Part of a small language model's weights.
Size: 10 layers, 5 heads of 32 (1 for keys and values), 4.08M parameters.
Architecture: RMSNorm before each block, rotary positions, biases on query, key and value, untied embeddings.
Training: a variant of Muon for these matrices, 144M tokens, 4881 steps.
Each number is 128 + 24 x the weight over its row's rms, rounded and kept within 0 to 255. Layers, rows and columns count from 0. Numbers have three digits each. The size before them is the row's rms in percent of the matrix's.

# layer 3 MLP down (transposed), 448x160, rms 0.0548, rows 308-365, columns 0-79
101:151176110110164131154108188159103129132174113127157177124124141103115115092160097138082077132133114151138099173142154120176120170127119113137093160078174124124165140121139115137135148130155163100089105128111109126111130149122126139137127136
088:103124113110183128186147081101113128104149142097123088126158121116125069127133103106119129099098131085133126143124137147098124118143140114141101106092113087116141143132122164128105136116139159142121084111106115117112172166150118097163128127
092:149106106132135127158134068129128165081123165125105131127120097129111086138125154122107126131133109123110127164113099173115131113152141167136177136118110150120132135162124145135122132153124149102092132138139123121104175157112084127131130159
119:127112151125094157164111183137098125134096168168146133129114129112134129126119140175126133107126151128123115138098145159073140135170104114096135096152109107100116116135156110152114119179119168151153176162110124120125109133149107138089175152
109:078152125146121154076133155139122065125085116130123134108129138120110103136132083146117127101137148121154158124098115172095097068108100125118140132079136105146138115140103128109114137158101156127154140102141144131133133099148159142087113109
077:107189135125159142155125134061136156071142106115107134140162148145183117171095124129140164098141116150089137141122142123103119125124123141132094144133134160116139158110113135091122172159110113167126161150151127114127130133165125167101126123
110:147111149149106170140112153149133160110114106100137132167184136171162116135120120149125114130146111168144148147117130129122117114151109080123139144102130112089090141099197126132083130126124151134158172170174112124134141142070154102138142115
084:141103167172174126097146162129129193186115094115171127092183127137131124109160167145127165145154138115197109113143130163174133103110090161127176089116139124117117140144111127166110075124116107095137085115086131121142133119123138116140116134
098:148103124100115123072177161147124153134103138164143170116142117147130142118132139172142148083136133078126126124140137169120122141143089158114109127117124115137147144090105167137111146131122150091149179104136161146118163179114127133146135135
109:117129145126121161208169189152114135133130112123125121142128129124161123106156136152119131157141114168144107134191131127140117095154154137095124095155132144078101168069137094159104122121125141159125098107122093114140130147122156082156168138
092:129135168132117078066111118125120106126144128113124116125183142119201123085098148147162148123144118147088109168125131122128135160122157154122089119154135155131143122134114120070160136120118096152139122112143151144144130138100125118181109099
094:127181109102168098119095165114126084143119115138152119125116137131133104112136099096129114102128110144096108126129111096160148113145119131120100135135121103131072120182142132132145116076116146165134107120137125129167094150160139109148118090
097:131087152121140145155136129116140106116142130116088117122089150120109117149132132159143127105124139158148083150094147145107152140125168082153122125140170081128144102128103149142143134191162179125108103126105130143128151156156147118119150090
101:148156107096168130111118124153155095100156126142127099124160102094144112123151122096119136117170129123085158114095091140150125164086141166100113110129130149157138122189096128137159143098100093110139148097133159155132159135149141148149127114
112:166122144094096117053170111159146118154134136172129137158142131149141131116134091151112159111099135129122113133113131105157119150133128164132181095108131134127122103164123138159112109117100158139131098112131121129124114139130127109099137100
111:122139121112114113125148109129118103115097161134130098147123123105113117148107088137123123137126127127134097152150176135140123140159134172101189104132146106075139139131091139125192151134112130136152121131123107098132139127179087145098133152
071:142124123136122147114127117144119152073081165105134113117177117146110147093160100135109097137109136079144109139068090130082152164110111139139149111113091134134137100124122126119119114147122156121137128151127122140127128140114107137096123122
095:142151187105156129194130091145117104129104133155129116120098126127122105116128123114088111093123138118139115102119164095146124100133088131128086135138127117108157134094153128141115151162135108119133162086141181155135141112144154142087131147
094:117139141168082139103180121106131113125116162105104100177140121145117099117125110074095155194092134090147128136144153077116088120123125129122135111145111164128150101108169121107129119109123135144135119138125092157144116117135117130104119127
102:121145087129152161171119081142132127154132103122116099147115087117103138142129178112094100127127146162145127102104122144146143106149124150126159100135144151126132118153158152116129163130118155092161171074146119163108083138153134120089125124
119:124161123141110118126128107118083176118167105102117167136126111104105124135113128086118111163083108138149119142139126084118108127135092133137146110151135159141086098162126135132112116108133134152102112125135132122129174161113146163051076126
085:141121127105100145139153078150110120162130131149094152165123155148107113128124157158124123133106152123157140091113154164127143126090115143078115167126135096154105160120105157121130177127133122163109144197131142136110118120149112144093168138
098:164135138057153140106151122117154142121134104127081128119136162081150125137151099112106127137160104102140119148124138101100104133081144145136125146092171127148128099120150110132101126123146075116128148158147116093115114155128131188122112121
080:151169144143111124124110097120125165134154108141114140107131124131090138119136145140118097147122116121122130128159091131126141126132137050122120152071127114091138168113126123114141135084116154105095146121097139139135147098124117126095107146
092:116129143090124156141165155139120128144151130084154098130129137091125098118116132141133115137146129114116144134079093139138115122137132149140106128141163119146128136107130163127130103134145162127184119143184061109141142116138174120141130078
089:206117113133134170142115161118134132124129095135134115165153118122121110114152117169129137115108128105163162143129102117113145133145122129118162142115116100149112116129088120140116150153115098136147136168143130104129141139119175106144103155
102:133104109134113080184116109105141163142110164130117087125112111152101114078163129137158141093122155119113108101111128160136117153139144122168140126071125134119104107106113119096177122154086114150108132088147149110122124102141151110128161138
106:126110145132109095067119118114143129166106126133117116124138142141160141160136148104166162155113158127097107105110104126157125113088135152129146158122112094122120113124096123117119121135146130146166124122155150156103149085151152120152135142
074:109120135142108152146168157126098125123103090129164125154167130130171164123126193139131136128135132112154119135145126122122114139091132174121134185173163168153169115139112128199135137139064142125110113153120149098112143079157122134141141131
105:153129094128143115124110118177168111109170090115095082150087118145111116126118159146099113128156108094135094120116132100102123076128162096136127136083113121154130116129118129149102104094164153100130114175163136109116097102090081172139126106
092:145106110159122098093121147139148132133092149175105167161103144097145167153129156179107140140122109109113161141143110129131152125078080125108132160094169080142132106103118164117121097124152118120105099096116121164189126131141108096112137130
110:106111127143118131122130150136129115112152156114108103131175136161128124128124160121112069158094105158106133174170106084110081112115133111115131169097102147136146134116123079118110133144164145091157090110127128068175099142122132132114095177
100:149093133141145106166121088119145122098105110147097152137191097105102118111104129150112112132158136117110145143128114129093110162136152133170137148117136137157123131152156145133129138111056094118152149074169123113108167073143099131163143140
078:112151121116130113107145098122147196134114130162152119150097108100121116135156146132130141146063101119124131113104089106157075081096150088094180172113099117093117164133164140145122139119124125114115141172132130112118132097117115146144076155
115:086133091122149108173159138135119156187129116088158155135108132103110148143121092151143154126120121080084122105091124111122106131117134101130107152145125122171118135115115116162127115093078129153124112104106094100132132134123152139187121115
102:106139120116163141112144147104101117097140164157131126137140123166110098124134134146129154143064151107132139108134110140161104132161136120108108166160181103130121111149127154090119121140139110082091126136128105154139111133137116121164127123
103:131101110129126126175152104136123142130123096138132141133161083094148124154090159119134123110146142108134137118139126142147131145115147130182119207099136131143143156168095100143102150082121128131114133103131137140098130096093068114106133150
098:163130123167138101082098110139121094176128110137122135149120123111085118117114106129136088138124119117136150170131122121145142090123118117101134109058149112132147084081120104119108112115172136143140121165088176141122118071124104141102146116
103:120099156139090101120103104139101110139169092084115127135105157128128147155153088127122138105131168127127167152159136096109084154138155140099142115128130166135135181144172116134137144146099120119132132157148145132100078129115143117139173135
099:112130120126128117253136130156118143129129140116112129152122118125158118133145117135143166118109153102125121152097116128118147112111122142132114122102125116116120174140131130100107114081113136100161102095119149140128127149120098100185132133
102:155114158132149118086147145125114178110152118111127086118127136160117157173121120143125119136165127119115138125133166119120094132128101128116168119116127126132121146154116102120131114107097135114124126093124121132151099139104133116135106148
106:100133102131160145165147122156126133114164142140136139149152149093124136092160079125103158175160136101109162109144147108129171152161101152093160085128120102115147132084156109119112154174129160149134140121095128118141143167145124100149147139
103:144131133148083151088160125110102137121128150128098124127130081162086142131161128147129126102103147139118103137151141121148153152125121106103140154097133149137136132128146153111150098136152172133105140106147126125144131108128155148107102128
119:155105120144159123179158108120116119125083080117140094133199115139126125127102145134129143121143153115163165150138127103074129110165139164107129145123160139145115126134162119135105150118123123102154161165124127104162107140075139086126111161
103:090149174123109164130146121127121179122143110125150113138157124128169152137180119107167125138139118107131125102077096097123127107146090121135108125109113109118107137154111086155105160120103111148144105113152117110144114115087099123133103115
100:138156114185133143057141090131173138107103106081110098133113127158097150179158182145133114136177131139171112155109090137098151145159139144107104126123100102112112107152109089115119162162121142131139127121109114102132106137121160127121138092
098:135135158107121126058128129145093117160137171120162123129142127125093142111122128105136173087151165152140155137125117136148121084106100124104130158085158175110136158125090155160135132131104142172108143136187134125133143129167130097099103142
101:119107157117111110114131133064148171079127152130124117130143134146118109157099124139113125112073128115119118116130173093143086159156116125141134127152118136135152113140140116099143143100141160159130129087122147128106110173126135149131148152
115:139120106127115144078137087137104138150148118139125118100131111122111055143135137062138112082084074146136149147140137138142131088062137148132152142078079123110132123140108126139116090134120115111146129150109171128061116142115147142137107157
094:107155122127153090134124132113146062102124121108081152159152123129119187160113099077120119157094131154137120135181121163123127114144134104118132082124098138152125116105155155102093148132142150143101115108116151172120122111111141114072083163
093:136119113107143107065126139153135106141123168145107126119092128154138143155131135106166087120140112127095137188147118144143132129129090105095098147085140125149086123149155126110120116066111114143134111090139107152109160119090171102112194138
129:122096145092110137125128149107184094110147147169100113122108130140088099115134112137124145140121097083127110116122093128153184138167108128117138111158139113115162112156095173139157119162149125077126126121129129134122077118154113131119147125
118:125103125120148141135140106114159126150137113130111122135109098139090123131129102122126114110134121136119154168114105148128120149115135143134122089124152146103172139098102149116138133094148125159126143122058126086138145091144107121145137088
094:104137129112082158160139115130127124116106123160142126112132143128135138110088128088119114137160140083157144173144114123095139158105082144146128116118130142144096132097105094128130167140158157143154160174078158172118137152121134174102106141
049:117152108110121109146105141095100122140145120127149125126136105124137113151138098148093156098122140124113137155128092132138159132122143150127103140137126112167138133151128127119192109102168106121146157086154113158138142161092147107112120103
107:141112164124115128070086143159137122099123142128121108145162164100105112109141150125097103119117167131099099167109125140134121113135142113115153095118106161133083151105106159110098126127151151090128139159148108121099102146158148121125123140
126:124125105146105118150122133139100130135139143124100153144112111131091143159202145083114158089137125180113119142107116162110128151072133142128097125114137145117105177092170115114151139094148134131162101115124158153101103139123168138080167124
096:154131174094111134100115140177149128101153148114104163112135142116151145121093116156139095125094072164113144110080091135099177072153118144136123088119121109114100110122132123179128078135176126106124097142135146107121120191167160178105144147
# layer 3 MLP gate, 448x160, rms 0.128, rows 309-366, columns 0-79
088:137104109145130109101123101132094108189130166116101125102125152093162146159132111170147180121155148096128127124115123108174098141200153140103154154124152163119146107118098125132133176151144106152117152136155098109120135134115183144134094129
099:089093104099154110120101118128157124130103138147145100085150152099122141167162136150136123078127134122102127146118118077133119160053130138147108141140138154153097073143124111140110147136134134156149132190114099114137130117108109124152166135
116:126133139122119114084099142110165106136114091121131130175148175148144133123121132090116168155129142099157169125150096141154122131126132149143098139146190165105153132117090153126142113111132048093136120091125144150118112103125114108132105111
112:166078150180146158130137108124132142157139095091133140126098106077115127107149162143169119132107137115097145105147118089115153146147154147135172125169117145107080134132159108135116129148130078145082122146150138132140126113086112101135115123
066:192145096144155134119104108105181130116133111125144113099100146149083126161102121153104137102107097156147143143160126119161113161119130139123140134104131150120141137072130111126143204130160121102128153162152140133155115108116100141108137109
114:148113122161133127145106116114140105160115135157152172113130116134108145168107129124136154084166104185142122152135072124114101152154135111091135112119131140126084132120134076130135152103120142167142194095128145095115139111150152105139115119
085:183117167154064149149127106074129149122134100091124142159090101087154131143128111119146129067123084154166182158139111139087109148133135121110094162146120133125156113122081127090157142114124146166142189158148124129125113158167124112107111108
099:158098138142086141120072174124109101123105133140122163079121092106143141149128163109164099144104146104138128180142120102167143101092156102163158148157167075132148125134155143139140142100117152151118151114120165147172149105133139109142130162
109:172152132154131088125168074138129125190067126135137130148120102130151147118083109105104142109149114097142108112120134123168138160150132184119146173138117156158133102126123084102121158125080123098135132089131129098080122137138148158102157090
098:141097133144170131097107133170146118112126109122150118137158112111149113107113156131132129112170128141083128155045109112141103122111117104123100153130105128116114122141127132132163122099126123121141169108105146107116157111124187096107150188
087:109133169153151129148151085097167132115152129124121086062142155109189103095134114121076107104160176097186104129096141113108121137121117165148143142138106150125133114124124085142134130141091143125125116101144126104149131149131142161120132130
104:114126122120100125182197135058119133075123143125108150103095116141104111133161112125096093109118141118108145167131119143119144123104127081144132154134123115142180176124089138154153150110118142162145159106105140115126163090153134115125175106
105:117083131189059097118125135092117128108166137143145105168061098101146097118114110146144146136091147118145105122078120141156122157144105129108113135152130142154111196126124134117123109135120120149145122077093134114102146136177118115068143128
114:094137160138126078138090131149167102129135123161157122147124129121141113141157129117138159106127130105152138108214121092124123092134134123129138144128153120118124146105127134132128103119129146102114114101099137132152114133127125085120132173
109:152137134115107077162121149072162079106152128157160122136109145125120130151090117087142066107141124164138150129102116140099089103138136141115131107143126131116101165201140127121097169133074089133114126150138106106142113147067137148116170126
076:105148168128129149121100135146131123158112076123117168129110146108128124175136104136147106096150127157142144140176084103145109101132158125114169090135167122159158142118143156112140123144097117140111131147134133179131150145141127097174122131
105:081095138130179116188164115188169134138144128122142119153105154107088109191123127123125099083100138091150107120124125125149109111165131132147122142143138124107114135074148138138108157151153170148117154090102131125177117107105112168122086107
093:133159136115111067146110141157114125142171069103151125099143109133183126105157132137137097097132135165108133153141118145154136100116162133096098148159086100076160154153151125130126184139122111175089097113165103112120101142144102136136151136
111:092156135131104110096125160106089132129151160135143163148120133125086121122154123150131174157130142097111102096137079131143126082172168156090127128161130090131101095146155147090081135149125153139074116145127140121155133133133146135151079140
122:112075106089125125111082114122177082147108131128137086088159125175134144131119104156087136086178140091141145146118141121152139181159143126099074144118115135125167110127135113090159157151108095144154140146108135130140135083124120117163145136
104:093112145134103130190107103117119097123137158147126135118154133108103141109139151129150118153100108154104143187095116132133119105113138132155131118134158102163092117138137118162146181111150116121123117153134149171112126076089110136109094179
103:117118100121167114134183142108165105146156133125147132121145130111148127153130120149099103104126156123142118158155181112122131147114139135120138126096124129096148148114133116137173112143121091166106099160147118104093102124119106113109105154
107:153125117155093109138108103145122152130169093170129121118115131181129113093120156147119072121123107131129162107144121128123131112140099061138094097144121145116111153127130128116133135136100123121110133130115104112105160116123164139131135142
093:109150116151123083158074105111124125174165114140102120077148135105153152124110129073152144086148124136144101142124093173138123124134149092142125160112109138157109141173118128147129138132107164133096123123144103113130131129127095150102137152
097:189131146132163127157153155123153106155176149143121151094080105115079142136137146148121148123119147164138129105126082136105092127119139132103162124123089137124193098125109135141100129165081116118098113101104121095136111136120127102143141115
092:095164116156136152156129100139130124141130100085125087161118109152128120154133144154179160101128124144131110097120130176127111133153165154107121140092115122159113104154105110078112173110180097116178121092133198159105100066110100134080126107
098:106159187143158145142146102130123109134111110117091140131106173138119107141110145131139127100155105136161110140105078094164073094109116145147125152140156137151130117140121135124172117115101106097139120124101108099112130115128077154116147120
078:148096134093152157160142152147137126117126110144177142147139163093119143167153154115105130111130132121140171136150112128054121120121107119113100149114137139130126139147170105164167135153101091123111110154138128136149106076134126110130082158
100:149145129126121140098113139128118082128129131119157114078103139132122169108110134107127174114110107129146151113123154124186106128141163114105141170154132125072101118162126108132111150091134105156111123134144132082143156094134121144143199125
092:128136117098090125127101130066155135126178149122111107126164075146151083145097130156154104133130137126136125151098114163120148109176134138100134118180104151137164136140129121114151154114087115147101135157119078134086130105143141127093082110
110:085154155108162166178112181105151116124151117135141141116071130090122140147120149105133136109151169136114154138148102130134105111126166138129153126115125148182161084101174131141162110145119124130137092119122113133099142122120084163069147136
104:179144134148098154130111116154101108111102121118116120114178142141123093131130136134174148122076129113163188158125109124135094134107167117128119152132151131081146113164115116152126157051163152094120131094081122137114136136123136118125135093
075:133138131146105090123141097068148146119117158164132128158112103125150104134121122100167069153129137115124161092120121104118086104115062144065153101094132144124172145112139081148090122137112156116123114131111155097148120086152102151132177148
104:127116126145150124152123124136128108129123075160141103114147177123145104150133160144089113142150115169178122105158105077137078164126140127106143189114127146113119147118144116107141120122083108132137156101124094131132151100112128129088118148
099:116090136145091150136111107110147114143126128104122168126142151094157153122141113103112098099179135163140123136167167113122140110094131135125169145115100168112127148139109103103143129128130149152100108126146159131164109082115136166093139137
098:131162151121130074123127100145122059122082115147111111124127135120152125159127113129179102121134118113139155162118130138086115113105144118103120128145172177128133159109140082082144125122092123130147139144137086150145141118133141172102120144
110:134113112154074103093145106131171102123150105133148155112106138145076117139124140090168116108103089117152171132169100171103154116101121117125137122132129088093132105159129125136133150113111136141102174140125114129133128105115140125107083145
107:145139120160140151152176146126132103144115170125142130113132102123115141118137135134115124153121163147095120121136119168124095105147127107176137157127104110110184171114092125138101137121101127142152135102100085144184171110096099136143067143
077:113147166146104185072102172098099111128099113131131105149130161092127153129161146208160088142128175104125152136094150149125126138103150097118169109150152123138127112084145113136125129163108152124114138130147133177132108146131095118151138110
094:113106138119100140132136075140117155120129134103126131115146143107152107127116146131151140096109131167108110155133103138091123177151135144137100127120114094132147134118126089126160118089089109112140150116161116085125069140143137105088116156
102:133143128150117162150131161125103093142138136110116140156109116143145131123090159112112130146138131138145150107134131122125138112169150175151136152155154129114121097125094162131101077128110119148109101091125102125165148136087147149147145121
102:125119146095146140093152119150118149169157099097178121116146118154145139167127149127134124134109115149121113130148152176143107135119142118156110161111144154148101121111092104155139103124136121127158138150142071089102105166138089124101136093
116:135108136144141160125128089084116137111115126097154127100128150094152089126123132114163104145139091106101126135155117110147152107115150143122163155120157162133129078104135149142149137142139131160122115129120116092167116144085087129162102075
104:143161123120114147110126119131093126160131139122102112175104091097139150136100139146132128115140128172121097103122153141091202121100150133113133136171123162117132121107124095148091132134103119157095113146149080139105099130123160131145095146
097:149124141096092115156096134138145117140147123156168104127096110156105112138121129105142128140125134109106124093126141166150097087080173148149147143133136151126106123086154134167129151107095153120135130125180130127123128105153109100173066168
096:154161097117122158125128102127089154119123126154092151175097131145137100156107097135140111106113112159164122100123164154150171110124165121099153134120147122160117108122111103107141143097083133138125121133115137118178084148194138115117126158
105:130092098123125160106145153107140148132112129150117158103160155138144150126151161119165112107114133144137144111139137093122071107162123113110104127120144126149155079101118140081168102164095121120093131142134130142089146139133126173093100140
107:153133154122117101174118162108123125087092134113134126146131129165141143147098141173129135154139163114129100161125119154119106133138138110136130111149106119120129149111152141140131140128102082122145167059151142146177118107164123106136135100
103:132127118127123083123124128105156094110104149152095123154138129109111137136112116051132117152146103145129138107146174136158139146126104119088111135136103098165128145102145162144077128141157107125127119135171159138149131104114161149131134200
084:157112166121128098144109115069155108139149115117179141087109120153103149090126113133111151125131144120121088064118130143117090148119172115147161096071131120094144142124118141138129175180113179163078170121129139122171128126169096135128106159
145:106077155127127091125148154102094120112116142092124111155076143135185116112108121109125109139100090145119159091142144169134120120125127111124127171107123157141120143112156097142123132145085090132133130113115133094140114155131125183138105146
113:146097180131182109136103148152095154168141106158137139142115133118154176117152110133130154125134171160148142079125142129126170086149128135130130142095102103131108145149102113147143129126111144084138165115129154087143134134136129168126175144
098:135163112153133158103113104124162103101115152175131133114061114129130132176125105131132162095148163140179097144130132136086130154098114091137128154109116145131124115137131148147128152124124080142095119124152172159123140107075137122156117132
050:112144157121135114140162112163128146164119097123148136121155148124125102102106113136147119144104181061119147109099126121148090120137158131103122087122136165087125148103178118118096123157135121181116130156134110149121149125117104097130140114
107:106135136127129103175111168167149132151118117152160129154141144140153127144148099127131087097173101099151153156166124126155134142113147139104159096141099153115140061118165072142097083116079162162133120107131142131119139153139128108095122114
120:109114106145088156108144118153106110136124097151139129109111133114161121103120107157136117135117113104174114136156162096093094122157124177098159177144135087108156124112144083096133108143126134104187110156121120130115142152125114160148120111
095:109123157142124133119141121160133117066162106146191105125115124129113128120143141156143142180110136121137113133101118126123194138161182137114088104129148121126094143131136117066118167157132090125147115139117159134113128129097136142193139136
078:105131178130157123158094121111135139178163163154142150095124121132114103116107113085110111159144155108104082158092111126143140147132121098153151100127131107101166159073148117154141156118147199152087095102109123151165126080110148127117098131
# layer 3 MLP up, 448x160, rms 0.136, rows 309-365, columns 0-79
085:134114124154112071089128146160095135126167120114133091146085121114142162117125119104122130119132138112114121109135131111089132103147134108126138154123104151114103119159134191132122062110130088130139145109145132136109105110076114111145159105
104:131154107107158059125116167124087112151146100176116086105136089141150154138132114126143139151159147096147109093147126102119156128094103100084087148159107105121122130130093122130110106138143132108177067141113132115139110113141137140156152112
108:090142122127107130077115130122190090095124093122113143130150157132123148131108121097091163103148120088166104155139129108141159118086121127142110123137112159121121127152115141159093139095108112082120098114137144126146177141131101149162076161
098:133167124057147113126184155136123160172177136160113147128131145150127158116178144106129122152105115151143145112162148151102103140185124100129150100121096129113136139159111115156092118142164097128121094143122106147126152135121131125149111149
061:070097147124124117146165144134084101143110135119095135165165108116184140135155143091133096144121160113109133126135113124105131131147114120137113123144112118154117107158178128117147101127092130156142081112129114123105137127183138115142103152
110:127128097117108135130154166143111145120133133121114110131125146123160109065109118132147096116104149129173135157136206105152126080137130119141117121129147101130181111127147148108128110130155117103113089129156109147177105152068104124121112107
066:174100145158119133137117114076125156136137129099064162141106112088154108124134084136121123083141077115174135127133125157106119152141102140129108139138113126137135136168069149100138106135151150144132165131104129103130129140146134083106125097
102:097133105111134130105106098130119097159110118120161139156118141146113103117118122117126120118118156156153119133150105132129137107141112114096159124109149218129113122124124126105154107137133068138112100167132130141130107159099127093098127150
101:149109133149125124091129111097120173150101115099119130135184129139136125154163112133122147129095129136149121102091150136107133144152098141155117122141096178122097106141060135160175127089124075117126154135129107107145106108156135133114117111
102:081091154133176140155126121118118134128113128106127129121145122102109059140139124091124120120119113094114167133119137143180130109125147152108143162098141087186150072144156123141108157109159143111124152100128091118102122123135114152121127088
092:132103162131106157126107116087171129115136166130129118119165147128137119146100141104130117105143159105143116099098159131138153130143171154117139127136127144078126129109104105142081120174119081121122108127121111127149155127148118153146109148
093:128139138124096150133092134161131130133149187123112115126094128138134116133108146123095118160121114125137153133153139152171126134118114130074168098132117146133143144113150113116151113116129111088151163141161156099092134082125116133168105124
104:093139148110130148144127082131165130140077154155123134116109198131089133121159146112167141158133112152126099132151148114108129102115108147140147115091112153098143118080117089138091135137141096115142129138155134109136134139151136166128176142
118:130115129155167088123157165098140116128141126092123142138109159123123131129102130108121152125160089149137153088169104124177114102154136096144178144109149122146165150084103134160170123073174109076111161116132089162109135118121134140142121149
119:129090117123130111105075128128121087156120141151117140090111087108130135150149137125143183121124145152137148154114140102157135183131145133143087117173129151111092132092129148148084112140108111134074138102102133193166133128108091134144148108
064:127147153129130125108123142146175134122106072093097155128149117128114148141133081117140113096129122108171112113155096124125127106177145147128138132120161122138162132105120134109128135147118118140117138120099121181153145102156126090156102122
109:118165133115121134145095133129110137108077139106114149112127108163120105139138134101105101147127105107057184140144095158157149081107122130096138105126137094097070126135133124152117148181146135093142120119105067113107103117142114160140162167
088:132114125118114091115138163109157119146128132148131156096127145160118103077152097114112146090154114130105154144091126171157136143112139122085130157114120109160136125168079112167123136103109118123138167105170132153146145129128092081115113160
104:158096145110168117141157127125150142129139124123106138095098107115144108113132086141120131131147089159143108138142130116097116127112125084137122129133130078167167124127110104128112122128179093148134125148111154136117161153143098145158115122
127:140128115150128159127107136168160093126162124150146101157087133130142147139139134146125148138178171093141125143148137127135139163132108152111108137123132120135147084093128126119150126136108125100148150142077122129167123079135109117152160131
099:121165129114138153153144133137118101128139112116166115155149142124131153125093111110097124151129133126133163107123100115135169130165108128116116124165155118135074144112148168119087104151122122135126126143150070104146098112103112146118115153
103:120188166101128126158092128156138129145141126097100118084057107080126130112144147114141130150140136123130126158104114143103139090141143109131170105134095110126173104115094132108099165082137101124122156149119159158155157080120137119129137147
101:119108134143142106115106136129094133124087167104172119135125142104130123106157106129131135127164145153137120107125145141161095087166102121183104116166132134126100145169145147128117134150128161138123124109156114154121118155095161137167151173
094:118117106144132100109104124110154134137166121151123134117125120113142135156155106101105143118174154137140140149155135168088171124173131142113122107086128136139139115136115086161129131104075139131144200152177197120092149159105135176104107103
090:129156139127128154121102114163168143113128128128155115093122127129215132090178144164107135157142136099131125115120118142148172108135123154125133131143145141108136097100125107093158137133162118095112122154110100166103138138136086136128159122
097:095132113136123148072129145139129144138141137126125157124157162092134153121134112101094143113101141144159139156124118115120101107075109059072126176159144100112136135125084164161059132114132140116115131149137131147111109149129181143135098119
106:130150135100103140075124099122129126111160165082199145141140132164128137141102159093084139124138154106106145159168139115117150135104104145131140124172092135115129114103139138141140088112130107141109110150108147130126134119143111082151115105
068:114141137180101158080124095116124104141118133109112141102122111137139107122117114127124133138114136150146105127142128142206148120131151154141134113156129128121174114133121083119136141103136173147147138086135138099091119174151151156149164086
107:117106147130112117096116109070113118112126139126160123100109110081101124108122094109097101142092105089099134131153131131123146130112110093137099170160145114134116145104155169159139165134111138139157111080094105158148099097119146096148119128
090:087148127108109115113091117111101151110184111123199106121144097134128106142111141112137126096158093142136113122154109151134123141147143144127119135142139116098121133108161117116122160166093176167132135110139108158153109134121132110093108117
111:099092131124137162147126105132132156131085071115161139111104128101150123128127132117121146090116139132146142130115111130131137082127138127161110077132160129125084154111131145140090142128074210104115123148114134112158135127119119112129194141
096:082137093119134094132185152139121165172119139158114094143121159112160104124076122137124069126131117140141128114114084163153152127162144148119088118122133145130140166136084117093153126144150144112109127161179136127154120115122112149092141121
075:107140130139113139094139129167143154126142133164174146116159102130139107121118161096106129117108132140152140180164149132119150114122159127126121173095140124145115089120146101139125135091119139171096142082148092157099076129130146124088107114
108:114127164148121112106132139145154157102113123092118111135131082118099133144094091109165126149142112101155077137109167125128133137112130188168117069140159122095117104156111123153119120156155155107084106153104155143128127144119142151121142134
095:113106117168151118130145147126123108106125122102093134132145131141101156090190110124119121128165090088124104142122140132162135147128113159149136147118088153118137120162108137150150158121133128161089100142153150119119149114159124174091124102
099:152116086083142140069143128135138143109156136125125123125105167139122128159128111168099162139156140132117117123137131103184114120097110105136128143148130119101142084154116072149110126142134106153131083163108131120123171154124112157141118152
115:115087121137162134071076118101127138140085139121119139109154144140133123111164174144096141095116111102138154152129117175145109121094128157107162114145124135109147126080139141118149138147077157106131138138109137117102123126156106132135143156
099:175124138150118134125136138134130117141055135142139110089124113134107194131115106125099167121149143084097092104121146116126132124123141116171106124125126137124164177119158145092129117102123133153134142121083130128124163149119137208147121136
077:128151121131141123163120109102134149123121115114116122099158138148143143116136116103104152154112127122103127101110113114158119095127119148148124156133133117117126140160140190142123107125151138145181148137163141154158153117113155125130084134
103:093156125132103136126116145097135102113144137104100158106112138102107169132146113103142131137129114120149161118129087134108087130138106151094132154165097108112119120105145139084164141109122130119185149146131123094106132126177079125159160134
108:127133167136151129129128122070146115138109163139152191156081124156088142100136135113082102085155137119120137124127086129135089104129119109106113100118069143126139145145090104149147148099139083076136107157133147113151120130177106120131143137
104:124150122073163133060101114142149127134133159135173087115119149096106105143114160165117146130097131147146134137123189138140126105122142163139133113156119071141125188110129148081144120114125087139115103118136134104098096106108093079132134100
103:133123141154115080115148140139126142145142148156104091101176104142136176120139110150099167136105135104156113125111119120084170142138137128147079106146093116128133117147114099162133114098140113139116169109083095161186199073159163115134139079
101:132113145109096160114127158148095120136121152120117161150083113154122113110131086108099140125141122099120102139141115103134114125072156142109123107119102183142145180151130141137127076133127149131077130149110134107087184122116153103151087112
091:143123170117108092111113147127116147118135095104123106128121189138130151130129123126134102128110189117132107124135128170110105107083123121095148146129185168133105119155111121117119097145132169137095113141104143082200132102103141131105117164
094:108142159139126110114170137098162115118113097140139121151079124135136139147150158138119111127104079131087087162114109123152143132106151142099168086106130103173138110097192152119120127145137133106112131113109132069126086120177101148097075135
103:120136160158123143106077153168100133163135111179134123142127126047149129094151132115159115150116106129142161128109124161088158143098141120108150113133167111097113131138133117114099124122144143081102136124120111110163115081124114117119114122
105:143134144140147099145119177099132146093083122112114134148104164108152155114080127119078144126156168089113126109102136152134176114131104080150167188106137143119179142145123174158152139149157115110109165128107093129145071117112120121146115094
095:148130138129122153106070113165145193159160108162138135110116142108141136165131174130141141149152158133108142124149139089071099141134138123116142094158172107160149131116149147100146121118140116145153109167106123158137128113108117079189173120
081:171110159147101130086136125093146139131147103099142149128112104124123136131157112143082148068114170127125141124126107130113104069122146164090136114125135130084154149124131120144132142158086123144114136181177113082149097121113091171100076124
138:154123127156144105149124163146141110104108130129142150075136154130162179131111120122145126139131139119107156131125158121124118133103121114127108137137088152099103137125116136139103152151112093163139143114099087131131162137139147150166158120
115:168144128143121144120133140126141114121152153140136119113118153110132124110099150123140088141134130133158098121100121111150135101109099096097120117157114139139100106139152147138164112147143158134119110131143150135134138137111101085124083160
100:144158106110176104101137170150106126126091144128133120107132141113172126156163076132152181115108135150078112102097168146108104123134130110114131122124124100115154117150111174126118113131128115154122097132129134126106132110136087093149160112
049:167148135112154133128180161154138160104142101098125112135154163106151142111105113152124107170148140105117143127115162146069133121134157122158122134132143054103115127142145127163091123125134143123116132133092116096179130122150130175131118149
103:131102091116152153177113096117154129081053138122134107107115112077108147121141099158092101122096102164102124119127136073112114145123145155106078093118100128149144130130176107146136101150136122138120135150123164153122151141142159105122187112
129:176117125129143112109175096125145103154150094134145127112140104132111108113145092135170095146126100180149123105126164110145150117131137160121133104147135098157135076134131115126153090127089098108138128136112097110084160134157106104095093113
101:154157126111101136137138104107101128164137136105167145134141124091113119135140107132139109158112135069108121108130157100135149087108138183137110131080127141202136134128137152100151150100096094120139153156104119171117118143152114095162111161